Each number is 500 + 50 x the weight over the matrix's rms, rounded and kept within 0 to 999. Layers, rows and columns count from 0. Numbers have three digits each.

# layer 8 MLP gate, 512x128, rms 0.22, rows 444-511, columns 0-63
481473457546508519497508453536547547503500493463492509544452542601516446468491441464635412493484443491544603552539476438404488521491517485560548530520553480451531627393487442520471536459477505
423510579480554549474463502537441507527482491526555520500515559480513545457469490406545568519440481515481519543508443577542454495523457528443506636488519510520533520421510447413503594480504499
415448527479465659491495468557470521497461548583523497517474542544489597488535558462440476425540528557513460418549596444424557503538525485489518516507478450469527509490517499550456442463396542
522503493502470484547516469445505489582540468450540508471549402430514512471542489507522518516433505533503550529471487550503534478582527524529457476445472458451470438465495501456518458520479473
541581491477421484564485462456476570534498440493457522463487541442505448570464636530571389550504415362461439473645508578384513441531469507420578482514500522534429489436497471491482443473533468
504536512541539556364509409503528511543473456518514572513570497473542473550482621414527407538517486491453444412465527517528501459551455410439522513486511543510516416483507476528486480531402543
491486394493437490504528518468540565613507478557506556446520453459471483501506478537528529495424534565462482468492458499442428519573442440556524644517553515539505523462451419473497522491528584
513497485506496543412563500462472477546438456536436547520474519616419495498552521506526517454567424481492564441570528441475458515472457508592514425481562497551452547511521527530505547404444506
429550542558559487537514453441562512470466440339505562533543581574498526539562527495492556564477511543398453518521524494488530545474529445486469487410551512514557533515537404391467516496398495
578560482587500449473493508500487494532467454502464456507535561565530464581534475607425448450362554604423499465532429508405404486462549522497575473408512560569592529433542526518366487560463540
459557533527657535514584528513518537467540572509435648564446505500587619556603552464560558549473466520421492485444566535511478514572501496454491585465465462563489430539629520505445455514394555
568506488469559457518485562567430483530532471482564457467425523349439460513476458421479468496387450549460486508533514550563496475465490495530404543478594538486509552499472486509512561475536603
413531511568560600507560523505489477573497536502519432468552515484482484549509519490525459526554557388497569466532548516500547526567526463502560541438530417515419538641546445493423419397524464
455473506471438567520517433577583578531527552578514487585451523463491528460664454491478479448557527461458558439497485542441522496516468438507495446563512542559499479580508572529458477473550548
491368575579560521522512434579478436470473525433555484390482433521522526461511492438502528505462395536451537483594535586519467422566386571612463532497487578548493558532639458435449510472523494
568482522511510531448497496507489412441503388413518577454492462530498590438425432435596499562533437580534468544421538437479568452492531521506471524440530463533549532503528563511479470517511471
535531498540601505505417484558478468433502554498531463495486545607476474481501520493588497515424439491574521518534559420475490484512424505446414522473482531561508505439531481535574445493626538
496535434556600540424554401465514499522544449534475475606449472466467541575471538539574527421486412551497393516538422534468511411559527482489509526558468569530537578460548458465479628501479595
530503538477542499476520452476534509445483486460477477446529571518410460530519547522613395501531414517520436437477513500444449550453485600454495466436522556504518554541484540392478438570452554
493532530535544525549504515530415483503572491404491489504528500501511527508437501477540408519569494478528459473471538485449548560492576539509400603379531503518447487529562593518445499392446476
458582495572473552486563541490535450507433478480522522459559555494450444540485482443545435454435512522388388469483492508462441477452525481455530480531482526527512532501448466481490539526425389
409558488584602521488434442487444485424522473465551456505505524506575480542463442549603439577440462480479483506533448473411463434427544497498529462429510546434569547520544518470537456464452493
411516484533493504503469550466471551585499503485430515622561519486502447438524466534462567528470432455444542524461470469511560582544536589525579526498509423579494510478532494477467501478601500
458540517464468528466519508441488529598483468515443515538550469498471419511516573526489498504458566500463434531520556455486528542500512497405433521579440522540514587505479522567350450440512487
477461492637525506575398393604498517512493528344440557516472499444555444568580497516552599669528558514542430432539521525538502501534515467437485592473552591617463470484606522470541477414449563
504396434503520484404489506542522514444569561560552494496512516519509553601568555523499534499510382514541494544662489475531499474527529553483414437480482570501460404484517582529511442467496465
427468485521583492524510603550489554496550395507545556486433424490499470429543503433489431457433436518500518573537451505598533470442449534530521495530512580498541547407420505414499508502494431
525501540444459486453492471498438485559429535467512456592561524516555551471495505488608550475419450543511551541450470492514547488511496562575486497529525527579484467516514465512539419511521507
455490452423506574417473474557550561451483457528450484458471431478433479467509556487512523515495564529480533537487527443457405531518439471543526531466517615524454537502474551403570475484533527
503552473509567523500516509541485523480478480565591532503549555550526450511542510527547417555538459477475520416506495438521439555536509428546439508415511521328614550421543529530499470512499507
476488545423528541495448563471523504530489542433448476469517552592533537467607462466463443498546541493450476522544433509531528474550453568439553560517525512542430506560515385612339552461431482
493471507530503640432558471504456526436520450511542463515524507587479522505523455505572512483511475481564578584592458485454539513611529575500496555433487580497433595465497549518551585443629395
473480599626582522492504446557484427438422496488456486516462493591497427513492600506618487541489501504614531484469482574506520500487467513511534471468553500530528448592562494521536471506529456
399475425434466610529577474515454537524449519482475487507515475453403522388556560497431553527527492480489545543563550520544445486452445506524477541500420486582453508478528531444538492535466491
500581396469540541505547496599528507520485546531435466476522507488486351528547530486470600430461483457556522484528508547505460480480433456524493530536537488502454419477554559504564498516509487
496518437502545531584381452543542521590463513454478494493605516532497368573517480543468448426512486552456637491554434474371483444469479502628333552486414475564517481500483524511455492539555568
528492482440550540449460530484460418485505466464566562491472555474536557469561444475503478471464506511459567393532465567519531459526411504458507510501471508456406556481418500587579580495501475
443532470550517515477442452502560505554561511477414541510467537460515452545517394474598596482494525479623495555502527486404562484536587501581456540506482531510517506458478478453504458453535471
421560499475567424473479467535521424486465461441547596516496516483502532494527439433558631531457537569521473537463504471432522458608470508567483545523545540467466398494511566536486507498559516
373576441482505460456451469502367546502508468498568528460543548504440465557449453539573515456530415499462526513534448442482532509542508501503453479500516555433455449513562449399463535587542500
437428509466533511588527523455445533457497511510533591503538511486452473491577492499438505482519549525453498560462413493571522406405490509439489513494446517520451517590433591440570490565517442
488530528523459538486498477548458504462330460515607502529472508494501499455451496510585494516438505490532571458526533474492505540476406447486413550419483497449440556589432487512583500486406534
536482501545547536462540489458506573489463465501513603561516485486518554539432561455476529512555522436475471490539514597513530595553482546553484558463529453587450472528594531411468479401476457
537565544560509564484495460655525461480493566423526651550513483472498513581477394513555470482589602534492522512513528463409438453502495541521480506554515496507420421513575500570504586391558546
491475460544510501462567474562536467500455537481422534523423507461566460613454531487551465464559447514550448478415469435503473496523522585508481427323457552535486385510563505520467589436492403
543512516414458473451517493534501472518484463477470516493453469536544385538410565541435535498505459526449470497451578524477453437470550561398497636537380521493504379489600570590398531580394525
545453456466437556521495512447403501556442425573518504447557497462416426534482528411478530489449405466535537508516487402454498398562549489451462480557462638581473527432492576465546529424490539
443491431459505505541541506464563447475582429466478541419486537502588475514471492454521489552456482519551529566508398527425436436450486438601477614516452446570507451505459574518568424455472390
438508505537494528525380544471515570528509458568421523526483497472459472442543590444564446476447468485473549505463478417539577537481435483531433529576485442530566470486510406478477509609406550
411430500479498567575551470533542579540539523471428551470504480513474542467429424432550523498461510556432445543492460472398427563549478518503545384484463507443624470523555542471565600436520472
440523499560564518481462501488538485412493436515530510531536542515538490480540556482448542524513453542538515436576467493488553462533405558548521435486434491480527494494461484369417408457537481
475451529456546558522486460534484489514515518510492538514552550577520511438495555431489489452511465428461432465482519499558510399530510555508546449486482513565600559448478453567532512477467614
568494399556502465519489506573486503432507443543552511512488503519476459549519481468444522581480561489569587571490517455532523462581543498528467496538492520498461519435479539494495486476518451
479505401493526525532403560458465501397430470395563522567579614505517493596594528505406456566482499595506554517457461530525458513384518448568474494428590609496530483500500479496515515507518428
487498582609471568494517443410508439475487484476448511499637467492458423510603524586456433550567583454604482433541481454509551542499465494590444502534482583546543598493452465513423477579467546
513493428440472505540485521547422501560371421546512529576580439521443434589543465504614454571513496479465585408439554493386558504489540469526486465382406516546536523431464573550455502381481503
502483553491555571497519569466408516490533502423488525455547557511483503413479459458506595513440383468515455533411452507503534476501492528448495432535537545558471504505501569476520511576453521
421483531515430516479490502494537544439581507532522601403506582657447408541372582464540460457503473563514457510558493539494548443453437488409443565514457489521421417568527567502430549471484437
539494453536502483519561411516475514500509466460501519433556500485552531524458516500522410541484580551535475522586494587527534501433537467512508517549513526490504444486514423463443428484445561
502524460422532472452539473427491455540473495421468522477574495556549543532494438471547419448457458454443606449529505594503536443610538519467552492458518576567530405555474550503476491584558440
482484500554478574454551495475403513482506526540514548526514483497527405559513518509466484458398490453371519430499518461428511517494477503514449497426629542467392415537530473499481485500429456
525447478513531423520451474446417526471562513500491518564538434487531505495446442547529473467467474565443545568504473454456556490523508583551481537566462578459536508496539556517500491516477521
397455508488493522457527520473473466525436455397556497501509517524427478387532422525497519443590476595526514428477503465507564476510407437569470455458589468606497532673525460487536494487459450
545476603559500471518533526483513459582444460432547425456485481530377501549540551451575567530465535572524502429489489465470452535505562540437469422437560459498522593535454523563530518447471480
515516423497456592475470445505599454460563462476541515495500563478463473499570564499529478566491565568508620481504542553521438528502506556513463514361381467530476481554518529475531591451510670
511502518519472481499419532431520478572442530538514469436532520454534403523498536457469535457368542429527579506447481484434545526489522416549501453480485520516486426482515512463489550514378490
527474514431539496516510518484510483450503493481523466534494519495556522494552475530504477528470500523438443497497490513538446500561485526514495667458522493551525422514491600461302478541509563
498515470451578569478559532477610589555401411533571573466534463521581484630549568443549534497581495557455504490593516493447535624486532499578481565551507501511500515478576502450500485512560467